config.toml
num_attention_heads = 2
intermediate_size = 1344
norm_place = "pre"
attn_scale = 0.0884
bias = "none"
parallel_block = false
init = "trunc"
optimizer = "muon_variant"
lr_mult_down = 3.0
lr_head = 0.00562
max_seq_len = 256
Each number is 128 + 32 x the weight over its row's rms, rounded and kept within 0 to 255. Layers, rows and columns count from 0. Numbers have three digits each. The size before them is the row's rms in percent of the matrix's.

# layer 4 MLP up, 1344x384, rms 0.0691, rows 581-687, columns 256-319
108:224060117095180079126135195199072167130097102061136134094147128114177146130063122130075142145123159131160084181151095158123119124118147114095102142096124078160132134125110171112163074108130208
101:110169088131130136073159140072101172147114136094129156089129112129120162082118139109144131120147108153112144145118128144156139072134132146132097150153172110125117162095132113147177115092177124
103:169123174162117110137098158124115177189149142097153166108117135169164132075103119145104126143174061166091114118135170169149147114150161114085119109097193076164146134114115175101142184131090176
100:150179157188121168191098129105129097135118119174116112090165126142137138111135182114104143123142090121148160064112155070176094097051092164183149184105091150155094149144103150148176095154137135
105:147063113088125088115221150147170168131124170140126112100135054113157151119141154121125111099108114196161117152160128101136064151093164122118175100119178102189171187177090135118117131143122125
099:135072169125174135077089129167142107132153165145102106099137096102173168109133148158106137110111090097140162182118096106137048177110076204132177112154203118111140134149133067085162119190121191
104:124156167099140123141187124178101073185120113089106096167129160074093082107133110115125115126119140126168124157089168103159100073145083076100135122147183169092183096105168091169140136192148152
104:136114111130160167107185129058101194114092128149124108114143134147117104104114103143180152140149115106134106135143132084162126069136180192116165147151167114125090159100178088096206113113162093
102:135153156081180102101076140031142124170109143155056117179138161128108133138117124138194127166102125120137173138121164132152068133096071091097135108101143127087089124135108089125098184128176173
100:105094098102133117140120130139093124171112103151163093127113125119178172168059104094138102129102175085140141154090131131120167089122148093193125105183121162129117157155155081141103098146120120
104:145132109105146162085147081168102139128139133142073126139116102103138120173057114135069132091045118131122110107063177097123084120095090104114087126176105112144127101101144082092149116140063190
094:122099145127145105088094107107091121161167126083110112189129126115112085051125141174124113125115067163039127172055121142126147088137167144193154109121128096146135090127148088116112156159125106
106:111145142126158172092056107165107109086088156114137141138087173120139129125099167104154165082129137141083158126111119134134081089127146104088085131143109062099141134097139105098120085117169137
099:168181139206135091120122123169125131135136168132125134119061178127115131140114121112176151098160117168141062058130123112137161112162093196105157100110172179079120083075212114093115088140128090
103:113150143152082126143132076133103076123121163105112105100048100120112153102119099063112179145132175107141126104156082138094089109083118095062155130154141120127126119106164163108102147111182132
092:111163136087193144134105179124146122142093197164102134149123074130105153107136125125110113166101120129072068105146168144081193172161168090084130147101149085126149141182105157153193144098095191
108:086110084088129134121161185088074127094187100074186117114132185145093119132096121155121135140100106187194168179163104144101158114132158171107111121097139191105107143131139171138113149100114188
105:132147088091129128148133112143101062127127120142137142061129126135134060100144106063121121122159139116196142104129139158167106104128151167086149140162152095139117116092117154104125075124154142
097:152112093104070147137046174159160061145133103152138177144098160133127151132098076146158124117106109153132108109106173108126174175150110134137139137149139119087140119109134105058125169133140151
105:089233118158163136145101077171114125087171106122123101101092169111144140058131119164152144132088108169177186089103149204169093129125111073128151141090099172133193101096173118145118144118111113
106:126117140109180099143144118123129136090140186114139142113133126100137120164138071090123151181128100166120210123088094130111172080165100154063151154050133164140150093175145115121120132146109158
101:101090095158037180167140126097053132169120083146113182120080099130117138130095135111114100121145167163107205118056194101109162213117101163148169128093165126097112124101141135141162095117149107
103:136159135153115143130017161150113144066166130140141140091081141095126119177154092147153113179094184105109213130126148175173153119079165126109138153141128122136161135109074151148142119154119132
094:154159142153137139068092137161182193100116120071148090120118133152115145137130108148097092150118098110149084146064135125113149167148110158115093107106125171120125061106143157133108170086102162
097:104097084158113095138086145153143125152124137118107145098107116136137146089113205149125107088157152139202121098116115163079161106140128127145139098148108163182065075142130132076153139176128117
099:165101143101175137140108111095101144160108148132108138125115097058111111109147078101091113099118156133099137144097059102132138143155210131208119096097115119103156176169124134150124101158149201
090:122088178113094111132071085138162163148071141100116132143153109119132124112118167161178194158067154116197177114071076117138117100117167038144137097119147158112151052129131110070146135186188097
097:141117101073047156202161139137107081151060086132052098090171130072136149091134140150128118165131123116115161124066120141175124115144073116198134077146164143145110129115141125176111102100190149
105:152133110092136152079145121100101057164113146154164099132114151116110162096099170116122068197080150147122085096101106139068181132135079148122073116108135138144110100158152107096109121119196133
113:182135138123160112152124093159126136159125137138177089141128146110148139166143161133175125054122142097086120138103153064136134072178152108097150097138115120121144156161079200154172136073148145
104:118129076164073187133092111172107086151129121101124079112103127102155119095150154118112158118136127113162138125136129134120140115210078088113117089172100079118170201113126162132130152149194097
097:142130109148147160158156123080099147147085139169151063125095157144053134136128059140129155104102183103044161132165181122120134079141108173081130135092077097093097090161092110101069105132185147
104:115137150172091123079112157108127121037089139155150123127147138069142040135101131103100116141142075135102117136116145111129123128129152180153097094138118145134048097175122124175175150116115149
099:082079162157086104125115083156101112144100101125109107073171070163128121042102118120053144079134138073117136129143133112162204099147121078072094136164089152106163137167150149121135136105164158
101:139168123172100082154158111113171075073093186121114153110123141118123181156149110128161091132139116097098080105120117157136117138133127073127143109149116187139085128132110141127161151080131114
103:105116126147142178122171139073134129166189138107145084160175164101125086122118105093127145159163114120189178169155129143108175155109156151100170136069163126111158169156100111101128115188130085
101:130163170165095176161108098093161047130115180117115110131179184110116095195169120095154095099111108134069107077110157118139151128051110070108137171142146145132072127089053032082116088129100149
104:142106056166147164153134096176103134136168077086104137114141144070084114112102096134108057088169094068119135081131186125157111092155132107139114106092083123093166122079044148179119143126092165
096:158127112129117095166206131133114158138139087129122091108147181155144103129101122146135119070148166177138084090190127179102140105145146136081132056158112164165168200068125134122126168143168082
105:119072127101140092127153162135172131188153092115119071125156040080115142148107141111148111114144090112146109101097148096133139085153121160063103171110095147040154128147103157098142119109144169
098:115118173073096195116158132164102154166123160121120121107138135158135142149116094111142130177169105168102145109178149115112227086181154152162100148167197072130098124107076129105165069128170143
107:133109157163137147153132200147116123130129118149084103175114112124136163091131098128130116104085144148133162104126112125129149079137156135197091106108156143173082170155101119104148141112120115
100:061145087120099106213156040130113114163118189157140099130148133159130079120115077132153121099109177154137146168162165143160166152101152086118145148115102073081120104110137114135143106161190153
100:190149101112104096151157084149093104180117122109171109105125104103170109132067150168132135123091105088120139124114121172088110151156074054120095127069161173045102152125124182126132096111117148
103:136138088100157085136097123116150104058090087086089144161129170158160084087128195067137200149153132128161194139127131100127172143071125159111080160071073108124095134147133152084143104081129162
110:153050178137122179119175106132176127149107044066151095136100119137171145108133120106080105069199083099121103116169148120102085125085137105111112103157173176128158104116101143157123139148210144
100:137110123124139097145106140135141167183071131183166106091111164127124164169116110143173131141082085120141126099108146088166126157101168148134101209121212093126161126109115143109080135162156117
106:115142075161170158140138062057141139122148103128133123125121120093123107105100162109106083096125150079134147100151136109111153122103109141133064110120100100089137139130177179152105071174161063
105:161148092134069153096141121139090155085090146151096131089157106137197134104142126122156149155073182163141152124111148082111110198165155155184128114140107093125116108147105117155149140108111115
098:132065131091116155134159093157147110170115122120089074178136125108129114130125051100162141140125090136097166138148117122167118125196132153126069124114097178174103124105165127162149153154129177
103:167125158072151135125160130178142123191102116139129155094156043122137074164099142210153085112144176148112072128131101134148120108076195166141123164119144057046120107149129075115149133118133094
098:137106101105167164119106132162143143074080113168152124097100138110215089128110109126135093098131055093144087205135164103101151136101114138129058024075102179130193157104082139137068157138169168
082:116122071085158177129173122195099122142134110089175097133063101166141119084158102081103161141124121177145149117102103186134088079110128155148105176171139144135151128085122146121150156100136101
096:105116080121113144181127111107106189119118148106143085115186056135110160157113101151125092072107109157105118130149148128152139131153150117186141105128075139112148090077137159174162106158111144
095:174145111117157079081096150134104145141161096099107093114122151154075096100110108162154085209089122167108061205157119082189124177111097154155125180108068116137226119162082117118137088078172089
104:123145175104136149123102129138048121180113113131093159099156135103062144101142119115118161183134149121155184123162170159091099105106100114151097155116134140130131173100127160091119122128139160
100:101120106112126125157133122122130164139094078152143124087095134104154095127155102130091081157144091104123178124161129102091139166129051138097096164152169151100153159177110107120097093119166166
097:124095154139085115099130136153083077110142098130125125113140149129127088099176101071136145147114110144165111070111078199096084202188142118137126150083103168101147136111160146173138081120132131
075:115176117101131168169154116105114177120078126149124144145211176085178125159137139111131084146118112130151107152162181136158133062167119112103130173171143126068121149137209126116172149181116079
102:123128131122067125105083105150138113158115132092157127144140100131153164126176187072187199131203129143158166101123101151198135094079165117078094132141129076151124157129124086109099131132113138
100:181162072085135052127129176215125060145055077096155080113176066140157072153121096136091123145186146148148220139153094141201152134139151184158098144131082151116110170164112127171097154170116088
098:129139199146143107088122127107133123124146093103138145109125166136089099133100112121067148118131204104154071097126106160132134152168128163134111156106107156109141155164154101103149141141101128
103:129042064239156111114108151075124123180159089124137146123139117097133131133120149140155110146122142133146158137081130103150140089051140102109111125193135113140153128136179128132073113188155193
100:105152094110134111111058112084128214136141128105126128119108165140081130140181152112159108107112094136125088139095089157108114099128115136105115153118087175132131093131122119082135107163126159
100:131088140145126149141112113100150115171146095159142082186130061141162132106132132156117110142142189126178166127100055114162145076146154135118122137092118138127170155086144175117087164153132127
104:178111154153150162138137091123106171101086235140163166120131171099117087139121144077172162106160135090157117138151097101134130089153147147162101103156120140095057159100117173119123099152148109
104:079123128114176133167105147137144117114073117160077103099083132149106149164095109088075153121109069139083083132143121140146165115152102118144117113132076184111154125124196147104179157068124132
097:120198110128139123128126105129095113127083170117121125120099117087176158115135080120114146110116170052117110198118089141114124122109164171137182068090124173131132103164173095104103128191121117
098:114108147086125137117065112143136121101122114150100176186079106127135098114160151155112117151157146135143121147145073140158093131104096248106183092131129133097144117122110152112187163107106133
102:096114156161184081117136064112101151091124111159128121140100100161090158114140155107113126105089123124113118094138161133097163191102112083135174157126138148126138145133140081121093065142108067
097:106130128131083177093152099108154169122084091086091115142107170100102181158176050156160121173125046181135085161118100186077084084119128126177180121085107153155133143069214134159169104078099134
089:167153107136136094125124153156064128128164162108184135121155164130175102154113173122129149152150132115127175150141135135138142095203114121175171172180090183097111074179130122154150125184171092
101:164157076137108138156141101179185172153096181164084138108134084134061150114135115110138122189150134150118108168139116115127156147122110081109157138084156123131176114128157168109163140132185171
091:092141094148102165088136099129088163136121112142148112099145156135152085140136139066118126138157106137173144082162213121116126140122164129084084071126121179094136114121084099124099165140144134
099:140145123151202114149124122162076139193173179124148107121092128127133095115149144128097095085172074109185174140083179128155159100148123148121141103135104146112107127060045128111094113137157110
102:102121129152099117107131178144120116112166098089133149116078159186129125147087106095069100171118138146144178136131114136137105092118083083143106086098130164089164106150131234121114125110131158
102:160082066124154090114178089135092088135117113211180156128183111110102159194122062105106130103167147131126086169133156162105118197127132153117117138142112135144118181148134098166111104149137180
098:146138122120154129081129126150129118155119146129115133125115144138114141117063162098169165053110085138182106122044124153172123112082133089176157116108080129091109119098116135151160126084140162
092:155145111161101138078144116124150158062072120146131183049086164123110097132071157117178153130060123151134134088109090159151089122100177159150097116082154089146136162085169112152105165113133164
098:153143110101160120173169129100148143093116109149061123126214162098107087079093121178084109138092148118121192092190169053082158117153130116114116130109114101165150142168126115182087102156167171
101:103134133140071116180143098176174068087161114146144101144172139051149093109130075120136130123123135102116099149121127161134117115089116173186111098160128056159044006105158078110151104125113134
099:162124144128164102128094081161083122126152085138109128144141130139174169101068154146105145183112113091083124124156067088144157074081136034147043090138117088100068093150122134116126093181173095
105:177072140145114167143093115085138203111109139109134107132138157178124127122117143160151149163154103161136160110101102144179167123058104182080140172103176113151089150105111120153157139094099172
093:127153129163099148132105145143141126113089127090117128091172136106135155168118118170121184145064117099176089151103153112128131100142117132101117126061193164146057157148130137076129197126176127
102:123086127118126175122089133095102192135123130136211179148134067129095114131102140173074059136190194100129077121073144173169077138131095105133122124148108181138139101066221115154114094144092102
097:099149055185105162126128129141149138181115143141077203118107081144163117111166157127104210155183135157218141136082120148098121156148125054086129113138136074090041102125172171095161124087170080
103:127158130169142159156095133148131114086089139099111166028143068161139142122132112139094156125137154127137153181120133089139120106162152096146112125150133163170098142103178187094113123149113122
102:117182119103089156085163135162144125147143142133078147110193082111123108049109133211193111116103117133127123168133105116155134086131149121046134152135140136119079103134134116091099121137136153
111:168098131053106113095119103135121115148167093076219093140099136054143137123098094153180133123136165151109114098155133170134133099144142102085122107200108152162179167076097146076131109098080126
113:171140121149105102125166164160122089118168093139106095111099131159207144169136133096106101102163163099100177138151126096100105125152178099116126095152161116160048123146111155158126106088168125
107:133094067154154117189156117125107152151159150133150133126120122171153080069055104131149126009119083081096142129158120129154136118127116090125161141121126138158142147078129121189126091139165146
103:112123117081095145100135069128090105126085103126178132125132068121160148156110130113156176135169093233112205150092102085145087092113130125143126131078130111171097090146103121100075162127097142
109:098125109176108124147139073112117078165219125112140131041159199081105083124149169128132076086138178086138174091084097183102161170135098083097109116102088093129096111109172159116095064025207133
103:161173160108080192112162097109156122159095147138139147126151110086174145084107182145084125102189121096126122108149180155152100099154103109101116148156115086095101154133099083090115095141184080
109:157170107100077141108136190079096127106114140075151140086110111174127170041104147163147044131128066080130103078130070155122122152137165149102079088171134089116105161119147129234052112129136120
099:179101091122132129145084163179101134093184109121146185137122043133082108162126133105102052205167146167142096105131100139117150104077112147140137069108102113091096114144133100166107156142099166
102:122120081143108133184077114062085172155102172143082148140093110098119125065034151118180189114157154140147193115065145121148147150165102166108111110124143151126128161087101115056138168151103179
100:150122088144091116138194131192160114201136141163105113126109102122083126168094174102082144130106065168112087140129130167137034106153147082126128199076112098093124049111157093055159139104156117
093:153128160150176106091086166117169124131174092082145085086083164125167136142128136101186142162098115207139087135121150023072096099052137000157082125139119126162126154196096116150116170153163122
096:153170133142154154180145199164107138100205118073189118130124153122103140088105068134124153152134127163121118148120138074118147122186127194125083159103158074118127122150107112080100155130116117
098:162136170147114083111081143139118149131109117099092134115102120097143129178127063184119117155103118087140115114112144193130102096156131183064116134141152148139151185172082144124158138105153148
098:129142121101191126046171131183140136117197157101142131110137153120197138140166127090103140151114143137161085128121094121093138138132110140169116128183127148148084173118097137123119129147079143
084:157134119160095091143144137199141169160137159118106040145074090154062116127120101133123149121117113140143139101083170155120092134113148116119188121154103145136171171097134153108145145134072125
094:102152099073170181029071138067124180179116133097088109112139137155133068135091085177141161135113098104109102146134117098101141082116166126123171120070138171126122118102143177159202143120163120
101:088128096135186133148130050167094133139187139099168106145104153134134064114117166115112172123067163146119131124178140083130092151094121156175144184170122190142133104125072113113101056102184180
100:107114158132121196115119079156074155156139178153127133095165124096143173162111121143143112106096153080051167150114165104143089111187219097122059173114115121164101105145100131130128161105093153
096:125121120160150137113175122153099138133116101097176165089156079126119107077113130135099077115143114165158132138100101073113133062150096150085124174114148107152128126078085117121155147094091079
# layer 4 MLP down (transposed), 1344x384, rms 0.0537, rows 581-687, columns 256-319
106:152086149145122094170142119159108137121118117202142185141121147089100161133135134145132152156118139136120127119140137109114192160099149120115138115052083127128082070162146086155110100103114165
102:167109135150097069140151160151151090068093118173133138158179125150108138104115147111134150060151100060149146176072113112116145098103159134069120138124163162066110065108093080151133115145094122
099:140154058139144153165156133108120139094078096133142170136102088097117136098209145152131128090158119058135144110106089088143138144123129183173104086150090073184172134137180119101163070111120095
104:145109098112204130181044092082167113103163233124067133148078085126131146171161164149113076128134141112104116145180158158075059140099108138106128124118095130081165107104123075121144125092120065
125:109042112187165122107185140155082180111039119116122163125096121143157130115113201113158106178120104145194081132099138139090130151122094159122149142149063111111122146116113147191114148113105124
087:121142136164153119161123141101070153155118122142162108147096093100199078109148116065144154136134130190083116104124084211147114110168115129118165171119168139087085143139151153118063169165087099
101:078141132081161150100170127126163160123164117200138113173129076113125180139103156207128155137117163127158106147163094110141096194162156090105106136081162149094116127077114126140128114142144089
102:146149161088134152086077133186155132105176187153143156140200151181198149152117130167131133103140140168087107080126160143136126168047097093109158145108097156135106135192100101112123134104089157
103:140115100116072163089097123122120149166150118111140080119154187134096170163138184171069186139145115158124118080194169140093083131133073115166145116145117121133090163150132114110114093166125149
096:084103177207133125111078075071136135160100127100100110137101179147134133171131131097134184120134138150125093165123160120191120124105122162104175139179115147156134073088148140116130182097142138
097:153166129139204150144086150147101112118162158129120101160045123217162141157112107155144137130121121154138108177109097069048147170174120220119100109129099126133158103119180107112152158161141126
114:158163124122155152154115098113166139107176125134134175091116208138096132165178098115133107145101139182100134156149182182146090099095121158143124121133160139143100148141138209153094101183136101
108:172080105119137155126081159096108155118135170131175133098163126151088073118154115149122144119099107118093183212100088113139099180129152120141121107162178117143102125093118095075151137111133130
106:157170119106136133083102157152096123157111145140187167143161195103111098067176102112146172102204146136137062115202168091157174081136129100134092130099191144138145084150180149175105102125157127
109:129157167155120147095156121176129118147156149158160129130130174132120157142164059142145106082127087079127117142104123153105133070171121098187137022163091067114087107152118135097123134181130146
098:105131180160116110130093126125108133165172130108142161156142138104148130131127086165145123115094159135158119107138105127089166103082152147132199118143160083131151151122189101128181106160152091
092:107108111130149121084087094132133146125094113129131104146108148089131107130161128110150114157105101169183050108170085152134146122179116097109183113191120149115081120080077142231136164094052094
107:151108136145072180118167153091152098123121156148122125180131127151126087183119145121137152139117145082157136140130127131131116072096137107161098144089120088092167128150134116121132104128084099
097:082137128168169078147142126112083177205066126117136157159165096145136103144127102142149117106139174107090121153148128184060156091119171140132125076182111136124126078098129150112114047139088125
095:158120159152086086097169114175083142128090119154080115160118145107103057114100151103204164121125082095120109120081138111108155136136163093128126139124130114107144091125143155102153080151101177
104:112109130119142122143163208155107111153107112147154086100168044136095118162147186163118110134142094136177081113089134115137074136052078121129138137160138152151163094116170139144176139105118133
102:144170168093103135159060125119111069116127158167178107176101076062129179173133126140112145109107089153121069136128104177141106175174127148081148132139154177177148103134089109182142135128104090
103:125104155103105167122123079115049125125091181150125134155106149111105093148128138084111114140075102163117158122183114106122171137131126118066143146139177094170135156110173083188142158177083128
090:188124102071150100085132169177086157139117176169111127161117147150144135119134121072133123107143126113062111149153081117108094125143172089132134194087113123160140132115124107122131143193102165
092:135105120121164119109073116088052134102087118173151113084088148121120124106146091144156095143075088140177171136133138142113119138075132156175056142174148106165080138123137104125139173159146107
103:124130074069119088116208142120073114088171095134128132089155106116155107136109127111159143150143100144133101121153155172114127138123114134166131174173145144214145126117126128094123112106060164
099:065173186126131111129120083164105112129116136101072097148134141163172126082141144163111073121144073106088053137119171162091218139129104121150153219127212138156099120150113115126134157130156149
094:162164129171119105194149142066127139051093153132061148137141134125144147152055167169142137108143060087106113175137135127181107104166131157095210105111137148122126087146177127153160102105123160
107:166100130148130151072175127152194116084179121145130115154159146194157106109060094137091175150159097100121141137159074162110136077148136146120128075134107149138148123147170166136108140148105102
107:095169067154166093188111142162128169095139105169125079185137105108101112176093155151081075156126142167135143116166081145128149133127129133127168117076095090071096171171075092140127080104117126
097:056114161143135121178138141086126155125100130134169119085109175147123060189151077150134099125118110125114138094085182139156097147131118157096129051181191136120131170113131148160164099129125121
106:139134175150094124125104155147090119098130136102153119099074059145109093113171119147112122124143186126109109201102129080125110123136106118169151110216086128157178138189111105086146088109167148
097:136109156138174207123093104043161125109071159151142105204119145173122140174127137111081084164161120185155100128157087113155152124118128125080096152156137125157089085173118152090162127133125096
109:124142093104156137081133124146140120126132128166164138130149160113175098171129113133111147109116170167154072135120125125102133067114136150125168096104179125093112167122169143130074129212160135
095:113099134139144108160149123132111162142173165112122133112087160088146145170076076117108192126084126177095177109145137148176108198134105136151143090115162188077111139059101097155171163131159167
090:110143098119154159132159074153159074111104134180145150122154157170174168091165113166140145062112161131082146105143109092117119115155116155136092151203120124161123078122134153139140227141100136
094:126115119106102157172085153087125097174128104143108098136116152091122163123082135118093156038086172124118091129119130068167207185107137102145108152110101119131147154090094113121176148138113093
099:159114076164136172154145142116188094125129110124083120099126106126114103084138135157134101170189103130129118143110187111161084145110126118087156075099119143092117073118107122194158176093136067
098:084150123133121157077064078137147080090108128094134119177099139073143083103120087102117102100118149167136085046108097106091152171118132124134130112168124145103081138149106110150084178135125156
101:112148115127087152117098147174124162195139155131167135115110194153168157118143134152168139124174106126167152146138119099129159152174164066103136113140105173132112143132105111098193098090121109
104:139159150046143120177125085119093107178117122144119103167114114115147049142149147161149111178141213086134158107122144110071111112136109065123164099128133132119121093139095069122190177174086114
102:196091191123116180142124172172105157123115112144094173101119106056086164074116068120145160141199106110128119120134061165142199124127179112145125128132120104188126172093120126117151070123146111
111:109135166136140074062162103133155048121092153149132108130112153128099130161157097164092132107084149129127106156118193154164127085099093097145144127090119106078101208046105085146108123125153157
099:091183147166111155145168113176065116084115104102160069113131136084120154111120116121113056090081161067110153093160098106083116155157162116072153174128126093093099120054121090149113096079142112
102:171135118149178141153150145181095179138143133115142131131176144123134132119155133105127139111108091096107134075164129109111123121127135119149118112126105127102180184127092145106177131103156108
095:117125152141122165097102110124124156125110143143207142071146178090124111066109107156127143088139128134173121098194159119130137161064144151100142056132063152128082172140121095087072070108101166
102:183097125114134118135109104173116133130096179133055144117060147143124164129124113195159137140143136149147150134078122122178101138145142106131081179163123103196143113112111162129116114107136133
099:097125125169163121156120135138140072148143126159080113116109144121142175143123117139107186142114120156156128070159178175197064092109198140122130117154186204138097105156116161129160119150078091
103:166119055076071149105098120124127141177129079153149142115109116215131110105137087107106115102111140139103110115073099134166070132110125163093097127081156133070144155095072110150126138145121096
105:106121127132186102137074143099106119111147178079120127143092115122143115132122096160123115180138127134072139137107159158151113190125080083099128156149119128111126166156150135178059114120121119
093:127105145166109082083130170181137102112151139134126058157210089229119131150114116140166187149091141168114055153113108119119157117136125102105136132125084143116167064126086155168089129121094105
112:132093150150166096125060119087137040094103084058104189104089147093143137131129137051151093159102155132169120139115113143164107127125163111150102183131117152109113120074105108108143105163157166
101:152145121133159056092124100064163130130177193156148119104114148125136099142112054138169083107101108115120099135158138095151124151157161096132085105088150092112099110145143093171119087145168119
102:073085121115141134102103111026142103149115105098192138171119132139192120128131139078121174097111135102179096150119114130096135097134145143114114154110184171134105092121113101118134146169139125
094:143086169092058085123123166192170074134140120156179106070123105129124091178159162113138120168068156133170071158219113127135164123157151135112128155111104103177166157106152094112155115113096129
097:195102125162136143161144187131168134102124160186150183142149134104053133049105067176114117123099095144092143099068171130084112155161113083170101124102134135129167120143152188104105101046125169
104:111104122137157148117122071146125101143128136094137113059154105066148152188142135122145151109102102141115058112061102155051143146145114135131111096159080146120154191082158179118089121112138164
096:072152105096112132185150122115125098163107146133185109130104120133103157122119135104125156184138108163108130181115118130114100116162113106129109096122097115104130170132095108103149176179120167
107:111088154118115084115148143127185097139146144104163055113149135147064069149110057107143138120095151145068141128144136117125106127137133147156096151075125087154146126150132179073111085170170120
099:155130090066139168166069129138093126190134100122153116124039140100123098159079133079099121123123192139158086165078178183129133179077120136119096130117099177114136134170106082103126139171121156
103:138158131106070099135143141134090207149106129141157136192107094169113098179149101098164192173084117100158113140103148130108139055104119096168063137100114142100143093143178148106142139156161134
100:125167090102105076121169132129127155156131096093166165156083079132122102147152106114087166076146133116096160115148109083183133172101115090150077153133071037138090103124188088105106198143136159
110:144140080141141158111138184196120159170137126112143125064092130171144168116166128155094133151097134142155118105090127178133161180150123131114129112123140108106134154120132108232130094140089061
105:129149144106138148115101117180108182110127132111148156103130171150130156154127117163074131180121105164146043138155109227132153130119191085110169104171121121127140167169184166086140108172208139
101:075181118183162077047092182159095075130157114145113133063185163134147124139153141184084144144141135131143176178077126104121142156102142163113140181141129136124110189157158115159110153129134151
105:122102166128159123166118148131170060091052072145122161108157153113102085134162109071166132142100103143160133121126070123126121089169147064145162118102152111168098143070130209112145151128150084
092:097139122114117119134177069171142139141124165151204168147151082121066127137178082120132183131219155128104093158078127139129174111095173119168142114164094158145160176160121165112165138097145156
095:173138127125108180148111123136107122115208182126088119108092179188117117155117066144187150117105137110149089123133125127140114091132118090087101130156076063124068184113142169088130079100170131
109:104088112121138142098129118147049161124091175054110119126155189122146115168143130114135121136119162194137091173155155160146131112173092125120133103115157184111059077141119103143170131119117144
095:140174091145116064084098088157096124113105131119082112151093110140198127106117174150098138082145081072101152086141111154151073070112120092116162206136142107104097165168107111112162070097127073
101:152131140122111160121115108074182140078136103160118100184138100106139119143203068138172109145157169129185141119132118136092135117164150154096130160142108146157140139155084155121148134070140122
090:173110087061134207099071102097095133079177221096179106056171131153167208159102172112198125199103110135164145087111164141121115152105156099135117132135079087126107064045089130151111106133154088
089:112125111081078106149108125165154134148170114132121076156185075146115194169122159108095197129176173137089174103161129107092122114155078155128109156140143133116093139044107156148142118181065158
097:156187164167065139146095177093143088165125117103156088151141122076114130106131112119100136190125076093080145148177126160150090121111075155117108098103045139087179122167099110169123144169103162
104:129131174164118108135158140139096174177099141070142125065169137191141124102166151158151125150113111112154095109128143074178168158140112169112144093030165136147103169128198141142165094100075110
106:112110149153138174110111142158176145159123114111120097153160170103126133135179119136146194122092166170127070118096100130097104141167105142114139136170159121136156102130119135131125173097113157
105:137154153125109173124086158094168160136072140105116149197100182164087112124139117144158169141159079105166105167098166117141165071128141137108100119118114114123118139137118159181211108099186137
097:072108122053073079109094096092141142158119124177093087089120109072180161104136155192107096120145137142132135123109110179147163136122110141142097088121135100148143162093122183109150129042128137
096:158118191120175132110149087216105098097084120105068114118129161120147156085139122143161130119160116132104105146128082063168079090105119067130107111133128169171084053157178127122172099120136093
094:158176159149080142096129116169174112152148163150159103131148143156147144109127121124097126104238120142146160165190113044097129095142128076146086170144136103169162112044172142140091118146197185
094:153111129113114154122156169084097158150048079090141121069063145145146132129158096079099062070155174111076150101168108090032116205181060145099160126173129112129134164130159124186131154115118094
102:126102136132135111118132079113099142158103129138150111104145138074184196141188126165144139233140097139093115124124131181143115134122120107112121143092102053121096065142101149151125137093111109
097:100106132139154116114130053100167080054034117184157112131166131132153122147093207106122168153118123178149131097131138173171123107112112100151118091144117125143125153050132156155063105079106132
089:091089116099099129165100146092102171155134131108094202174093093160134138085109135047105056097145145103109129120114153161090111137078127150120148152186092068164121108127111121120134124108109124
095:132124094129157125128162183166111101059119104066156149134119087105166143096094125095124151128073067128132173148157100145138082118097176173079148087114079167129129101124122135123149144113141132
083:126103127108107145153144168074114095128113104156097083136135049095181156088106222078119162105068166135142153155110166119098175170135106131155112115105085155151167104122107092131096055126087104
096:157131091074086135083131080156122096166109055089129087111158169119148172133171156119130159053101158132113132138148101101155121095127108138169112162189130124090138081101126180141086167124119115
094:159141204130099152091100070126101113102119117137146093083166218147112083157138191119036142103091113088143144119137102097103093105146142069127117122094094088125102110089149141169122120124114135
101:149076069112089105158087134146081181127139180159101132142110147195121116089181121172167121118129167110132105138171146106168127138146116132138162117135128112096134149137162156106132119079119070
093:079106145133157127158120096152104136143128141078069148134125092133134100105102194151120105152098119103119117100120103118117136139162089085091165161133142187145126121094079075093090125113102125
100:141125138175151145171150095135109161128096133077113136093177126162127112164130154142118094128135115181120128084124089099162134131136098114130164183054096130151107125114098062129129134136123149
096:115174193102117124143133161095153156096100109107115181099154112151154143126139179151078156148128150161135113137106145123163131138162052128151079097185109097208116134104116122165095125121112140
109:107128093120158125160101108116152129144122111126127168169116089116084188103105159148129109113148145102145155114106120122103115176154146129110114115173140080092087177153086140123148125157102179
089:125154044145077150154147161156124093140138096162123089066159103120121130134132126141147106076085099150196095097166164199118095125125095122050148115086128174127055102098131170078103111105150127
114:113153086116133090171097155174150131140097091104175094168103135092152084086127152130168051183132089070165117099142159192107096120157122184148090136164069096113096140165099183160094103184075105
096:033083120094100143081147066138126107178107143138130140096096146132101109118078149097075102149167117130113148110172113187087123121176122055139147167066130131100174164125079173100105136107139147
097:139096089115066179152113162134144131144163172153114070084114127154146103125040133173197134128130102112093162073142088113105163092125184057116145108107177139124107086155122137146116124097155101
113:115121147133123118124143113137135063140094101157143094161088123134126059138101146178081083140127106112163097120115133088163117147102136157139130185147155065142088085147151179141099103085127116
104:148084126106111123186126163076122115090140146094117117111164123126175105066131133159108069132125147152109107155174117101147128082065059113193067124072118148087166121173103102109187160125132079
098:167157115155209143145144136143074107119092163080110111154166126125154166158152112138157183115150074148103096162121122110108092153141182131101156153092154111132198156138134176108095123091145123
098:131107121033134105139134067121115098142158130158126115127155109175109183088146158123121108220163110156132145096141157171112165125132079136118133055080134132104142192160182091167109167115128136
100:130066162134115133155102143115066173099059098139126151157105128108097122080120124107110122105076083116112168140200144107017094101136127077075083136105152109114153144149118138094112116124096171
102:134120150115100120166079111147153139129131152122121120173142160181134099183160151103150103162151178108146160121164116113160182090153105150096153123125137044193070141053152137106112136113123069
104:115147116131100101138154119148158144193091097139128091118160122155114137147137098185091108070127201088067094111111115111162114126159100131153149105124120098177119117142076182128082148117078116
099:156147099150092125081125115133136163121133142151096151140193065104114131094074108201111126158137088121137156095150134170083167097143077168177128092140136115058129173101101192093142090054092137
097:175171111124170120188144142087144073076161149115158111130139175164135083176145135141128133120079092155137069195139162065131082164174100171214118200103127077105106136157136166170145164137082097
097:087107143100091115122222101101129145134122153122126134113132130151076092069114082048124162081139167094146134157155108121133113162158115091188145093147095141119119137157136127149149147172136179